Each number is 128 + 24 x the weight over its row's rms, rounded and kept within 0 to 255. Layers, rows and columns count from 0. Numbers have three digits each. The size before them is the row's rms in percent of the matrix's.

# down: layer 2 MLP down (transposed), 2048x768, rms 0.0766, rows 1263-1297, columns 640-767
# gate: layer 2 MLP gate, 2048x768, rms 0.0775, rows 1264-1298, columns 640-767
# up: layer 2 MLP up, 2048x768, rms 0.0802, rows 1264-1298, columns 640-767
down1263 100:094111134119170156154139173116132133130112138154130116178137133147173147104160110115115126101122103140092133132121122134110132114118132118102104106094123134103087107090165126157174108145161124071146157106119192122112161114101101099156127107117150151107136123126118111150127129123086130155111130126119129129108148140108127095154115120133154078092138130116138096099150131129134105126107
gate1264 099:083124160116103157127113159115123124137129125175097152129133138158115127095161102148127159112125096106088140139157094129126148107094112177139120174159191127110141111078152112096127127143090143104121105094079114117148114129131111108131171127147115153131101124115131099145145098146121119106162136123160125126126145152127098080083110121147158131172153112152140113161112119165132140122191
up1264 100:145130121118120128105190158139136108121180157124142148112091139135128152150122142077139178128131142159129086142114091108112140154185112107128145141131101107100123128143092178179134136139144160121101113112151110120101098088086130128126140118126082120135158140153111103117110119127148102104123155115150167161130143102124145161128142156145113183120118096094133097118144091173175135102158
down1264 102:125097160108110158156129148141136134137155095122131113103130109097115117137154119148164113123131166122152105110103126144100094136165178148108096174139109102137158110090119151124138139133130147095098110095048089148165140129160103120155154147168109163110151138145119149161117111109145051155099108157178101129148116116143101158102151167144150136119128100107124116110106118142156149159186
gate1265 096:117188137101174169100121148139109109167147098118211073146119156110106129103115144092149159133136125144076123116084118119136129146143151176139132134157116128146096121127150140138148153076116141143138150160134117129134084138112123110095139116112150155125135160133114136123148134131141134090152111124128123094137159108112138120103116147144153159126141132128112138114133145161107117132121
up1265 095:131141140182118192136148151115124168139171118079134133158140144103154133135142144135125111139144083153140124113141155087122102102126111140059163083139070129157067125136176143113112146091123078143142081161091129140125107129150133127134143133121133140098157117158112170118161083158134126160141169109099092188108127147168123087118119137159126111145144155136094126135122152144101164133145
down1265 099:116147135122128123125143102122122147184153150109118140134120119143091128138135149059112175139151160134125135140106122131125126115131147130110099125115131125121143124142121089114104126094127115124073134136143133089126109136122140175139129120171154079109137109114195126135117114109101157106129133135114097152123115085148140096102129144125129113110113141112096144113150145148118139130149
gate1266 097:137129122101133133130141134130110131135121121144156135120101145146124089154136119120065150058086112101143152176123104123116143117156182122091165136148131114135132147135128122120134158131131137124105129116158147125132064124146132080119097157122154159143179108158119134160163097149111112116131124155141149147168112105144131136090131100123137115125132163151104139109098117108106154124153
up1266 081:151126148180158153109138105131111155109131137108136107140168159146119137080117124100116130177119191092142105095136168139111119110143126152107126139133120132156097134125130106147127105138138140139137097131126071128124150128144088121121138154110132101104114118105133106099145123168103105128108107135131114061122143116160140121181128161168146141133092149115133112127148140191127102148118
down1266 089:170136148131161090146130163122076188109106116187148110128089113098176133118137138146136113112118122125096091141121092110141131148145147137129121104163115113150082107104127092145122121144102123153123142118138122106143114145126142122137102168113122139113151132127122122092155152151131132143124157179142116114144119139117090159127152127148169147100115121127134093120117125099102091087133
gate1267 095:074108112126095108124153109096111100131172103117134136131134138169129129135180121148124099129086126103080139122129106152125117106131112158167096127121099133092143151119120114109124139147082140193115124150127147144148132107133196081130129099111155159171158161150191100104174073110137144112160148182161125138127119120129110109110105087160088125090122106093133099124139145121133160118112
up1267 098:102118126124075157132105098147160121115154121129133097131104142176125106106123116140141129129129146134127110158069090130142103141143103113140136137101091170097116119106140133117168126125107110124112090101086127105082167102111127122126131115127128132141122146146116105152194149097138123125144171115151124150150151124139100128119152140112087110132154131111130123169086124128155138155100
down1267 099:132149094124102147120092089144146129110145121123107124139118093136152122123124154126125122128137125113177129157096120149133141117131145125139118123150084132130159162122131110100136149122094085101135136102114139114107127079150100095143123117112073121152122094145118141154159169078115147142104125141161135109136082112126107151147134139108116159122139158145144114103154132146149135163116
gate1268 088:142114114104094172185102127150090138147115136114144148105113112111104165152119110133156141159147131119169129133137192109107108097117156151105112143129102134102117110113112148126144102152146097185110169122134148109151138155158178130146171107137127107123096145127115174065106154135159102086176145095076124135092133130125121159156130151151156122153149132145122166149139153112102126123160
up1268 103:097091152127115119119134130120156176136105158121115122074121115146155153148117100141105110117173099119140160127125146135139071161174134161163110130109133109123109145141157145157099129135163121120088138111158138137182127158103128132114112116137111113131106176103138086137119091121106122131142153108138108134141130145114096100137110171153116118161142138109136154146103162060173126124165
down1268 102:125107162149140106086126111088124161144098104095063101133178136143164117103138153124099116137137116094121164139113105096153131123150115165144118139076108101119090130116144128165121135134155118112100150145128127145127093148150108110105123129138125106131109129100156146154157127101133164100119127094195107128131143139144162080184127129129086156129146136109129131152124113115123152138144
gate1269 094:113156156066141123116130106105138096079156133136154156118116088145079139158108107141139159120128168154161149212124085126120110157122103130178133142133134146145145173135103171111140129070107157161117140118151127135124183134124147130115110179127156099094071128107097116142150155136150125122096118155136131097123142082109159096148135087132114127119128120148132107152119119126136112111117
up1269 086:132137129147148134144163149190134162106076142134091112121169136146140144160118117142125148155158115132114081119141160126098130157128127099150122136139089134165159113142067146090157126125145103100176103138122108076132128150154164193119141083112153157145103121141165097103120105122108156118150190141131137144077096135125079133104137168145133146148114124161128109131144136163149121159138
down1269 095:091114141087154127123135140129137094108112155148102164120143129116154163111102145137128097152084157147165198105135100118144132150157111137150127180144121133170148128133139146092140115148099151119125152103086113139171099133120104151148157155090116130156103170145078145158149131112139141158097123132141132137103162117141135097104157125185111136139083168118116118132172148165150137172107
gate1270 094:158175116118129160140126091134143149122117064128118099111138126139168136152130124129123123120101108148093113108130110124097132114144142119102150127143097132130152155082154096121149130139145120097092109096147132127106149116147110138109121150138125125149113108083125108132157104122156135133119145097146185103171142131081107110125098149164149179085117137154109143111131185098137136126091
up1270 092:105093151136158145155136162118091117149153141077109085136128175120100137095162109107115114120157095170129090144110176092133079121112133124138118106169095155124104111152118140127179119110139131145135122127128118113134141101100131117090103153135110132123166153121116125130173123114154122150129124169164107087123138105116102114107107126118118108135152121110127177138141098163100110135189
down1270 097:119115097139176141152119158104176154095105111141150108137135147136171162080145125124120142116126094135130103150149104135166103122118155157148116153138112087107105130151146144087147124133141138145126120157135111152117185129135101155095100135145121125116123092102109112114161135125104143149130141139145116122125170113125123104154116142136138162118126103153128141091163133140079174129150
gate1271 110:123132110142128090138125147111115127165156118114158110103104147105132137101099125172109163127155123143125113163164138115122156145094138142171134123134137171144145188171097153137127146112138114151135106131112141127110080109115137128143120126108155158132139135088169151116174109132154162116104057113150127151138114070134139154128122108116096125102081098102118112116134138136136124125123
up1271 105:142120140147157152130094145107113144125099101168089141106143125104166140113122127116142105165075116103088138149135084091118161104125145102082130103149172136134116093156148120130147125111128125143160169129136133101128122113135115131130106082146121155173127084097118150175105143079158149146118127151137125110099155148120135145158135130120166145135131132157094076124164143173164163123122
down1271 102:097136161139112162092124129094060088147083156152142119129152200132110124123086151095120145147098129134106118105150096117106106127162132150069168162121132125114141127118124124115134114103136141124113106095118113131135138092080156117138120103115112146145124119134121132157137117089141108125143118073142097120113104115159149098125144147123118135114100113155132149111142151139145139114128
gate1272 098:148137119111144142104131147185114120090141166114115179109116158093138135115164115175136148127143161127096136149136140153135093115109120085136098173115125129129114137108179078130133111114108145173145113093166172109124167115089150097190145105106170094136124152104111123117153100111141128129158088105112127106134121147105120158108150082105115112154126051150117129202132126096088119066129
up1272 096:163131133120122140117119108139134125118182152131095127124180110115166137122157150103148131138082121108109140147113135111128159091134124157087101155120141126126138139134163143136097144100120114133124133133170131121152135094120107140108144102134148156120107155127113170108110115152148127201110068116162135134156122100115127145096152110123184140114152127100146135200156145134165114142120
down1272 100:134169084134127138141107145102153133138165106184132128150135135140126165126139139161110101148118120128164125127143093123093152153142124130109078142158109159146163122188121113152148181133149148145114125122130111152144111117129122125089142167108146145117106130128123130089105097123121125132120133136127123177101166124158086154094148129153134170132154161154132118157149103117133110104137
gate1273 102:107117115101121144121090105159138115098116126133120130125111152093102127131124126128090146171141086136116101135094140149129130136129118153143121144156140144138142060102140112116124108100093090110132092185141127155102126139136115099100120128148153134120111153134133091137138133163129095164106124121134091127119092142086146159120143093130140099112142163176144125139130118126108067122121
up1273 091:149132133149131107157116122085098128125146117135098131126125132095141055123083148123113105178131097196115130105125186137135097120121174135179133128135133149153173117094151156138136111119134119122127110139112155111167085118131125124130120147149139156105148132128119085128130139111118082143109129161136120098115164103104132173092114078132140100145126096154138138114145098180090092093107
down1273 096:118144158152120109130171165111162085143088145123111086119130123126137158097121123111185113137082133123196154138128101104109124112115144096096079108126146137127155130116118134137133124181120168107135173105102138142157119137173139112176123127104148163134113121144134091137125130118126105115152139146089112155164152150139086119112130120133151149132105146151126139105155132155128097112110
gate1274 108:076153127115153123139069098114101123140122127102158107122146108106156153126137122114143132138128177111136108137108107091061123106136129154131147135119132142077131183142094132104145151100131110118131119124127139128132105148144127198090149141114153151128142161114160133171077125110150134131151128169096105110112199110182109139126132140103109129118122119129147162112106149119114086120140
up1274 117:147111137130207153072122090177130128098108136164137104134146119123140141132158114108125194085162127108112129147112104135118126128095150125148164114138124123120153098086131142137152168146113148148117138142122150096127143078140159099107143144156135108100159096139096117076084150071141129165135114081112115125125100136128106121163115126125141143117116139104141111106110142076126135175138
down1274 106:150109123122104130120162124123122162102129168124117112177167132127120159145152126160133114119170132105105105118142108108164147112113145121162120071080098130114136118149157126143149105104124114078140139158120146101130157123066117124108093132113082133130131110106119101118146153089140105116127123114100163180106133126145130174124115129126104110115141143125135179106072160098131171126123
gate1275 101:129117091138116091175110143099141089071124130137144143126111084109137114127107089156086157137131120129144090145115110142142125125124132142117102133122165121155179128122129166079127101099146106087153145074104148120108122087156132155135113107119119140104150155144136134112101173146104132109108139210138135148122139169136085114120131137108136145143135126138136104128168143121156136133122
up1275 100:173141133123130123202125176139118123125127135180116169138124106139084090127115098113106194127130121147096133169106135126118152089168120136088148131097133115179128135168147156091123098158157133140137082094165118139120112104136115094151128117097143142117106130115177113126115153114140120127122145191100142143189127074078096154157145116158102128130130119161104160129156120118143093151109
down1275 098:156146150111142119174147074130093159138130110095138169130111113117089169113092093117125182163164115120095114153130083128114088107136119168080120098092153147120091128099117134095191134121100109132098132150114108147106118135107072112110101139115111132167097152159156171094128117111151105136119124133133105099157133123162139159124158160118104142087100107157128121145143135103145162098139
gate1276 114:119107085130139171099149103161119171131104091123147129136167138133163135156117137132172113159147161112126132143116120121134110098070121161156104104075103104093108116109116148159115153165133154158142136134109087170145114126182131113087122170115091131125127138114112127154141151080139092162171132109144120098126139138116086140138090109131145105111101094138102116138087129119157164144125
up1276 111:122136153118114123151141178119123105115113147139095111139088150133116135109090093134154181112132147139115155124152125147102161136161154111129154150132133121164108101172114147119118128124141087121135085157128166098132128100059123141135162107139144140097168085109102137083089125138120153090120113099101118099118162158120164130151146172120099154158125106135082168119161146158103116130119
down1276 116:139143137146154109126135152133135146074123148113169067123132124086120155127109082151198111145129196149161123156149083170161181166154136128133123120124107101118152095118137110142108166160162107163126122141107147123127123154170131117130101074120124143147098091168112142161113144114134120130092121101153139150138100131145105138152120150097121106176105139157145108152136141119098148149101
gate1277 091:104134061157126127145179115121112168147159105137146143136156131106100145123177097141089145153118098142140126122132120182154152157152179125159139154130133132139137160161140085178131171106131098117163149152116135169131176160118124134097152120124097129120127120120119133105158086142160177147137097129118166082094147113074091144136158177177112120110158131125143173099105121114113175136121
up1277 100:145139151108103084124135124158099130102125138130179109131102133125148106107101096101114162134115136114104102116142130122145140126146103102108174129110144120109078108119112132136166143143136141110124118095107116158126157113172150155108119122102127107150090117134125091109106123104114140158134128143079123098134086158126138115123119153123114136135099110111134100141122139075118145133134
down1277 095:141172147165094085155093109176093142118142187134127128130146152106162141150077104106078157169127136090104135159117120148132120136119076126115155108090102091119116137121114133105153158121113119124104129129104087111138158127151135119102109106119132089112131142121112128098110133139152134141111128142092127109141072127133101126131117137120112122116062164119126143146123152078101134128106
gate1278 106:181104152112171112121162142082121133168134146137129111124120069116123165145102095161122111112137110129147126148148156116168128124108131122128095134112092112148129145099128128114094124110171162122135111093137127133147140130097119116117120108104135104141172115099164174058142173128145145116164112151144138101131141106111129135113161093162093113099072164148084112141140137117125111103159
up1278 095:138127153124143121144171161126141125115167133106101142111084122151100158187104118123124109132134142139122134131114084145169132076133132108119115127121111163146103116107157123154112106128100114142120101133125088126157130140120171122129147114099120157125128155108141169116131128125142128113108141117097138132199124125152114140133145134128137130084102136146115073099120106121182135087150
down1278 100:069152132137119113128158189097120127158145142153137116156101134076138118114118066091132122141119100129135176141113160151151136125140112150127093129089110117122127140129185139136100136154109121141140115163117118145126058122150121131144127095079138141140190122120081094174116161083090140158079119118129110089137122116152142144127140125145141146141122118165093081151131122130128141137109
gate1279 102:085142139138145130149096108119141129132146158105118133105098145162111161139154152126069134111145157088106136145142103144170107138137164126095152156138132117134164094137108113129102102117180121110149127131132079132122139121117156146133093106100137096125139135148156106087108092124160141169141147152094114139152133121103127135142127146158130135114126142136130124102075143168131132122148
up1279 091:158164101121136129117158104140133130144142150145147110149092099125102132112100099157171110130148119120132157104137160158098120125095123104102129131146127126125107205182088165103151172113108173114102132090127140145135123094120098105122153143143092150133109132093081121095129124082123110100098118114120113161111103158143149132131130116164100126117096132100126160205144098163150115154134
down1279 096:111144099134114129139105127147116134134143118099136122104132123124156103135132125151163143115113162066099127109104162145114130148124102115125161130143145139156130191125143146123139151136092189126150127124182127100155154133131084115115154133094143129136131142097135091143144148136127132135102127125087169156128149088134102150128140133147121139157115121098109134146117140210090141141076
gate1280 089:122144120141095154148145118146154091069173123142167126131143079151110158137149132125118126106088138125064132149118143097151105097155116135109153159143160119101099129170082118118155119116148142128126156137137149125095129116111149143099101143174119156157131148112126109112084124122119156141147102127131155165104122126104114160126125112120136140137121152140114151146122147141123122112119
up1280 095:134076127112118147092153170085121128150145126088132124130116135150129104140156150144138133142137139119147121067120139159142116129092134115159128119106110131145102109160147128102120143138147127152150144126103161126126149116160113144127144108114133122116173149164133106177138126114089110163157100112165131126160154161138115126149111088167160114080180111126138145108102113135112126160145
down1280 094:127109135123186162117121171131137125117136113123125118160142125165160159129142116095133123130140106091139115065111141147156140137092132104139122134139096144130147148143162181073179152166131099122113171103117137119107158157115102142159164112156144159143177112150144112115129130123071138129082120150121141098147103107163134137159115097210127099109142128100113155148124096130119132154143
gate1281 095:138132136059118134112153113143145145140170097109108140113085126112136126142138091157135101124129103129104092084115127115133115126074123168145114145074126124128093093097107150110140148134134157097093093103140135109174157107176106154122171110138118119099132129125140110089137117127115133136124130143122113138121144103131144112155142116121116133188133139131131151150109129126089155119108
up1281 104:072139114103123130139105131166118122122144134146129140132161122117096150095126168120153144192095132127127098077148160081154138090146068172121133152151147154112132069161105154113147110116108153136179134140132139142097105147146138106163113108114101092123169152111151129138127130151150152126125130138103113114089154150155122085155127154147124083120138125139119170055131154116111176163127
down1281 104:136110121155106129160127155139112116104126152113117152147137100143138146118137127113167107166154124141120130047112092177142102132119124175155151158110135111141119141156166123140127129107131145151140131131117146109086127165146153106143134132111125074135154172133160125132152105094125137134143122087130141106125107107097154068182100153109108042097172125121136155099154137147090163155151
gate1282 101:139124143150148130121111145123134120104115111150130071123106158105164143097126094125159124121129130115099127147108111137125161149095108187137119151151131139066109147131101109091135159097097114134136124120125134151140146097193122113145157133123119127135135126167106121133127112117150089121159118115110125138106118132081114172149104125134123131120137093081118162156169147152128121115111
up1282 097:142122119153169147128118065138145147112169092169101157152112157118123106145112098153139135167148162125138132086147163153123106105123121113132112130121103101154154100098127135156156087149119135053118127126103101132081141103095123171112169157124071123127119144100176147090106188123117146149097090108091167130141131152119127092135126144147138087107155108142160107190110133137152116157097
down1282 099:107120114141103153127150149169158146133131118145127185115137135156092140158102093206118116106118144111150094098094152144126114134158101114101137125111107119132127130100130137123121119121137119095120171150138124124090086104098146143110121151120128136159130131123153138113098144142144137136077138061122163113122148093106174058127123154129123142121175131153153144179101119095120168138148
gate1283 128:123090111088132131110130120125135115117139127104153137134114135148162125194130112148136110096164130146138123059163105144140164110077103121139129143141149152130115102099159162077095152120124111077123135099143093136153104120078144120165096125150110152135085136138167130109120160096145132115116134143136099125164167125141084125099185143154112092118075137113125121115133116133095118167124
up1283 137:179147116140098142115099135141130169151115112142087108083129149077099145088121081112132112130106105121131153151099129121144124142132133108124101149100103133107100124162147134138178113108112182149166144140141131122140167150112112105117164099142115154122163088111107136097139070137106119149137114105119171103083097144133109123124106107131117111149165137099134109143106127075147152110153
down1283 097:143123104123131136127138136111110141116121144160115120132163131158161081119130159144134132069118125160123117081144109164145099121148141121135154135094134148170193168094164106132137138165144109096137119138111145101123102116173155121131163145085153159120090128106129131133109157108132148144125145115127108146136170104117102189147126112104140152121140100127136134126127113140122128115110
gate1284 102:089126097157131122120128118148118074148150133167142114092138128092124131121181123135147104115151094133147134151155125132114086140152140093129134126145139135127127174137114180128127078138102153136102081138131093132126138121151165122128125125133126125117080117094133155121132104144086146125142116129156115107176133171123161115134119145080091126143097164132096099098086154061148122128124
up1284 091:101151148131139155125134128116106140096122137125131159120117142124118160107148121103137132143142102125131098178116092156069101092119123129140168150129131119133129109141140155103155119104111118122073095120150135156167112110114185126164098154176144086076120158088085152125094113149098146115160119148134150132147130152163138102113145163131106108139104151132167071099095150122198151103150
down1284 095:112141105101141117123137090140076093150147114114106121131108169066130104113110125132130100110075139092115138105126151089141153116118139113115121161164118137085112164129097155091121153153143135151095142112106103156152074168151164112140136146151146099153076174173142149116111093121130139157149138145080128154141107134085168128169134162134119121128125138141130099156091119143164159152157
gate1285 093:122123152073128134120189095116158109168163133166146096128145106115135142123147094129110143149153172103140098151144135148116141129166124115086112131112092153174106094124171140128150087134099137137143133107144118169125105123139124129120124156120119137106103151153155150142125106101092117121128110168109173122070094152126098105115128154120115152135124177130117100143149151143160095186177
up1285 093:132113066116143126162114073103131138140125136155170152124098138113115090145186116152095100089129113125133142124119117052157166172122116094148112099095107121110182143124155117124101145097105094112120142158115097084160130172151115139102114122096126094117156148125117153127107152134102078136124142115122142150133151127148125086107147092102147133157160132106099106124103147121115123134163
down1285 101:165102105149132140144115157076099179124146153139131164165128126164131111111137139168138133141139164123133098102130150119155114148169095124108110136144104114138160164174168120118143195103150153121134153167088162118153102136136143110129136152118172109089110109127176145103119127144095126103134162176133150118127143144149135107164137110121118141120128193095169112146114179105082124124145
gate1286 097:128134143141110185120112135126109134101100163116171191168124137123112088131105113108120093073137149109151174145136130100144150162084137168092155180136130122127132111093158158154134145138161103175109087147149157101093128118120148103119157140111126159113115169144143155147141148131075154157158126158097152122124143108168129168168112140093177093112066105121063134109109156139134158125127
up1286 101:075133147111083170150122121085120112059123107114091151151117122112157103102125113111140107170158154128103138142141110114130143136108171154135173168172132152148122139145161103156118112151141106162128086131147154122168125117130121154147119121115168089123155144104152141178084155116124113139155155105104107123154093072168106191143143157081114131102112059104120137107089167152118128142189
down1286 101:107124134111139162189128140140144124101105105121125211142112097145161118131144168155156096145098144152136140139101119147134118127103145142117133135168100112097136145099167155128123130152127128145077110141137133181100162129181140145103127151147144075107152145150098095103126138105109117092138150128149135095107090111143125135160144142131089128144140105097117166141120116156079094088160
gate1287 093:155160069148112050129139122145102143150125162160116127143178176094140106145126144135148114127175165140122112133105133109149136128119117126117161156140119138117183060106079163150107143098171067131100158109131093134106132132119149121069103096154132096081162120115124094126162128133114129146137114140098181123105144127116126105121136159117167110158140117129102104099121143177089107134132
up1287 095:129123172135156126096139096159109099148134170133149137136128142148134130144116121115116139146095119111115139077100096121160164102124146136122099148123154126116112133132122122127160116159139173138112136152101118144081129081152117128151100158144091119161131100127145083156125178146139134106125112124147139103119134086168147125139158163121163159161131123119130129155178146131170136163135
down1287 099:119116154093121126145148112199118071168140163100155103120114120110178133153121134133133155146133119165124154089117120139117116161130095159089105132097143119153113130084084086139108108114130087139147104125139111122106123113087127136114153112137137073093149119115133108183122120175128140094116085173127134117107132177132073133149160162146139143161087130122134138135190128188152137133111
gate1288 097:113082070123127134076118162151129165143141124155126123163143121128118126130176134159146121104142110122129133137082163161167117126140133149109129147200117121113148132124091126139102119140112140136107144154163099085111186094147126106134154146108131082104163135113112108112109123121128153135112139136105144132103103147098084134143099126145155117148115118110102134106148137149140103119123
up1288 097:135142125152099152084113177102131126107129104146125145116120169122158107134134148113136167100161111118105123120120130155154168175123127123137137130145144109117158117122151136129109119117096140135114115137120132168106174087188154103148133117137133114134155158155136114151119130136169126116145134109128155092161117094148139147110102128157155113135140134149099127127112124113145151134142
down1288 098:100089142135131129115140138099121092119141132159157149140108152141123125134145124114138189124119083139097084151155121120145127157133104111150133131168097115137157150141118116047113133084069131111169172117136136104119121085106130170156125149134133118092151120123191140123137107103142140148116090127141103118121161139113131135105127120097119171110103118064127102053113156121145119116124
gate1289 082:148092139096162133143103111144177119113125136092116110184095107121134163083111104112147119089106130152169146136111080161103117149139125142145137101105130108109128144127136114136140108126121146095115119135138141126148079113112104125082126141152142114139173172125140121091085145163116154141098105150145113110130093096075119146162162118092132078147091094120155127137133121105109114109126
up1289 118:153147085102127123159076109101134087097117107165096129175150143093148127050122142124145157120139125136154169109123096163131104110110143140155093153107155092147156130135134182151131101132125132149132142143132130126156109134107098142128167120114089107144131115147154126111073116110116125153117071110152149141101114166121080118166153125127122068155099105079137164139133120117139188117110
down1289 117:109157077110141124145135132094125140110117106133133134163120107127124141105119154147136120127109120117146172165095132148067108120098172156151095134088127118134140177131117134149134151138136163154113132157097129111102142191139122127129151086108120102129126126102138125117080117137116161123140117117123114059139112147156121096112110154130145097127095149123147131142131135121153152158099
gate1290 097:115101134137132146145170102165123094118126107144087108119105139098144137148137151127121114125152133122136149189121118151146117114164140167122137130100152129157169131157151132117114106158161106102134122129125096149116086109130156096152129139127137127113147119048117169127128103145176088122149131095124110139124156109170149106110108158104112121110135114112159141137126134133105109125096
up1290 104:135162105133144167093106138124105122062165117129139173174158148116107145094099140113161180114054147144093107155126115108161082144080140139117126109123111131138145137155112147156164096120158160151150108122118133123120134106119148085087139162108077124121113108113146131153118128145164113140131142127104134122113131136146121138100181083123085145136146144124104086166120095150134146119134
down1290 101:139113130132130142144097159122096165137165108084172144122169132151098106116092140087149090103115114140141134176178131120119146144131162168059123145116145090097152155087097139153186110103171164144131098143121132137126151115144154134107135090132091125138149134096097144161123111117149135146139149102139118150115089131108105145101124114137096159120156114111084150124135127178115102138143
gate1291 094:130154087136127146137129118094154155109128072129108145128140107150169135090112138154147123130167115071096105097132149122167122129132102157124142097168138115140137143105145132129139131144079147135128152150118158129104156166139160081124115123145147113175134144140100100130100097146115141162149130115085133174148163150118138142132106134135131146150071126121121153106154185137124154115130
up1291 093:120122150156104120129124164120144163102128136109136161161084112122118127112153102141116122127157092104118129143156152142098127152099133117116152156148116118109163130140131112104125094122132171103112122131126135113136150110129097130122108117117108131126126123174133132143118133128180121120135150138104113134124134122148138135158121107168137139141151161156110085133112145161091126113147
down1291 094:117149182146116149114135122133178163101108097164107189160112111093142082160165133104124143121122132126130122160154130172140120116118162106146110079128101163157143174156161120118161140145174142105117123111096153177131156088167131101129127157147116112098090121118152082114135134161133101097122144159136176131135140090098118141155151117062159122155163134113146123161139114086154105159120
gate1292 092:118129156132130165122114097114133133134153072157112159096050136105126131137123112132159095117125111130137135140143155131115117140160141137163162101126151090178119141140116111124164151107067095151143131131125130170140133168146103091102146133112118113111147095139114109144080163108123120133129151146080135120097123130110098142171112113102080147113144103107143146123123142168154117122184
up1292 098:079155106128084166143121134128099152070101123114123112134143145114144136127159100143147123101118112087131129142116142144117087121135125121161118070140097146103147160124134120130203108151138129073126122158139118086129116141080113130169139090098105138145111140120106188123126151112093126115131122154092104110185121124149126110122155065115149125137140160146161124125142120097086108133110
down1292 100:106104117143123103084126117152129128119143098121113124186140126104133130105121088125177128133136133107155161104157095148161111115125112092134101119151134149151116133093106095217114126140123108114153134123125149082151125116124128141180107166155138160121064086144112173118134144143134105127116142118132154121165113158173150129110113155106149125118145163147139120155153117159097145120095
gate1293 094:133119136164140116084107161100134101111130154148087093184119147137087117169151132152119136075109119128140050152129159130127101118120129127107119211115140174143158104113133121130162105155119144133145108127150099149160157143151084135128120139145144130113093112123106091092151131138115099111116127150166093157096102092088093123149143106141131130129138118175123112108106128162179151107098
up1293 099:140117136124126125158106156109150101143089122130130133152125112124122098145166144111110112114075156089170103138107082133178150132110143150079121133168155182133153133118115122143109123144096158090170164099102159120134147092138133088131127122118111129139125126127093127105124117118155121099112130134109107080150144139125157151116121119104140090137128119106150118143126105139144129122132
down1293 104:099087148196124156161116136117138110133109146105169106144171118137101099121127095111151117125109145141119133156129113101131156121089172115056130125158085129116157139112103181109110115135089152175101125170116131124123119137142121109146064148167109153159144073108118122091096148087129153107133109119100085133104149106199132104127142125130103175150139119155156126150149148122156120087119
gate1294 100:137131093131092174133169160138129155158112097114129141091126107129169149141108150091123098139202163156121118084128108145142145174146125120135115118077141173107103095181120125135129136145127107080087183123138123149129202145114125150160123100103138155142100149116169132144104148135102144150100123149161130129125130110131103167130121128103109142131091080121131133108141140134138126100139
up1294 103:136129119102198137153166134144146099133152123139106176183154165155142088078115162158077122094122125161123159111128139177124170142096128083140103145076127089195150131120137102113085110121128121182180145161082172130133094101127167143130096111104119132136108132114131165143148153139136142139133135103135122094117140153117130150117087120119139097094142168114092094145131132106148136136120
down1294 101:124090112126156093111129111176164076098113107117110188151123106156064117094149111114143130116149143113133114143120153122132114141119137087147150151100134141119152144097165142161155120146144132127134119152085161121116148165122106078105125141141114157097126130122120149147188127155112128111111103130089134124159120180122125113085162126107106174143094118116130136155132148111116133145149
gate1295 107:142132096151126142093106102105138081112066150130134134136108136118089108155112138110152126123158150140148127160108123146171135164089148130130105130155181134152173112105096135069146120098096139134159110093147127142137110147165128120141133141125102125123169145126115133142129147126115137129094169179140121088112155140129140116110090111120140120127098104116134116145115068132111142102124
up1295 098:110133105063121145125120178162129143108134097146100142127131160109148135131172137109098120159118144105122134119161099154128100086158120119114171132116101121117105162169147078135130128147137148110103119130128125126125148144132083160117117151147092124142097128155151119160141086161175124133111141090130093174141100171112099099108129117119135118081115118140144171107140171142100070116185
down1295 097:115141080120136138140142131138135103126137144104161149146132078137118134128146116111149130053110141166099111148124153120140118105117118137172134148156116071180143141136112140101150113089085178112094106139125156135107136100176091075122127123083127104157133171119154126127120137150129193137115115133155098107156148130146117134158115138094105099119160087135165136136081082147149134114127
gate1296 106:143156155099114157115134171135116121136151139140149143114142115136161101143146171126138144142167125136136152064135112141080157118124127120105118152110138156132116125105136170091131139109093148119168119144154088140122078150156145123144131116179091119145099122124100089162156105118122126094088135143144168091071139145133159141137125131144129048134142140143117098114072111114143102136095
up1296 106:153078103141184111124083094132156116147119096135116106098123059131118159125066101121061178124121130147148104124169150141118125126142139131117141122134120120093110156092130118149135112102145131148120141112134162133083145160145139149128118124115127165131141151140156088173112115133103159116141155102170162147093120118126134111159127117121123163135136105100133136127145107133142135138155
down1296 109:111125123136161126145114115164147100125160099104129085080107138136129137143137101149047098098137153123151133115099159083133133143139132140125128116108118158136094122119146145118151144117179161179117137116119114133177100163117095123140139116114145145110152130168132099157128167111116107108104137153160115153136130099108163109133134122107119119087155125131140123115098150134164100113140
gate1297 108:106116161165081122158121138145137139111158126155163120099089070145099145162131068131162139142116160126153153150132077134113147140125061102129147156137145121127130137095133174095145133106129100152134141119116125116165115119144094143115111158106101128158135173117114148113113154107130119103113112153119140140151145090139118117092118137089126122140125151115147112115119178115178144095074
up1297 107:135124131138105135159121138116151136158173114113161177095125124150127129155104095161118115153118143097107157153100120141113166121083106181133122118101080113171107138119134133121169102106099104150150133143083097121144132122150125094095127173104118130152155112107098123138155125168113135093143125095154097145151127107121134122146071159114102113147128092118115139098126184136166164139084
down1297 101:144148136145118169101139131134157109148171119129126131168120133127092159034146142094153113141148145105150159171110144100129109114103120115110135161111110146140120142133145155111099119086155137129148178141128093114104160122140127141122151147134125131124142111107108129158142084097109142121175128145093152114096112144154121150158145089105131114133103092138152129134115139121153145132129
gate1298 101:112062127101147093155124133124120159124100144118168107126121135135085144106115157180151139077093134118128100138101092161158132150128125097132132138154151083120136138170122148107126125113102126155129156110138121160109112126164128100125092132123102123104121155132104152157144118111111088133117055121103112111100138114119117138103133116143110130118114137148155162064095133097154115157178
up1298 088:130090132172108132118103124074134107151120094128111108113137149135103136128108133096074110182142100136131130159144155094136111179148112140114131124107138137137137100109145114135087112154136122134148146130122146153127109078147128140144154088136138108156107071129156121153105164138107148133136137109098106147128157157125150133168143151100138133111137117109130094111144125156118094118124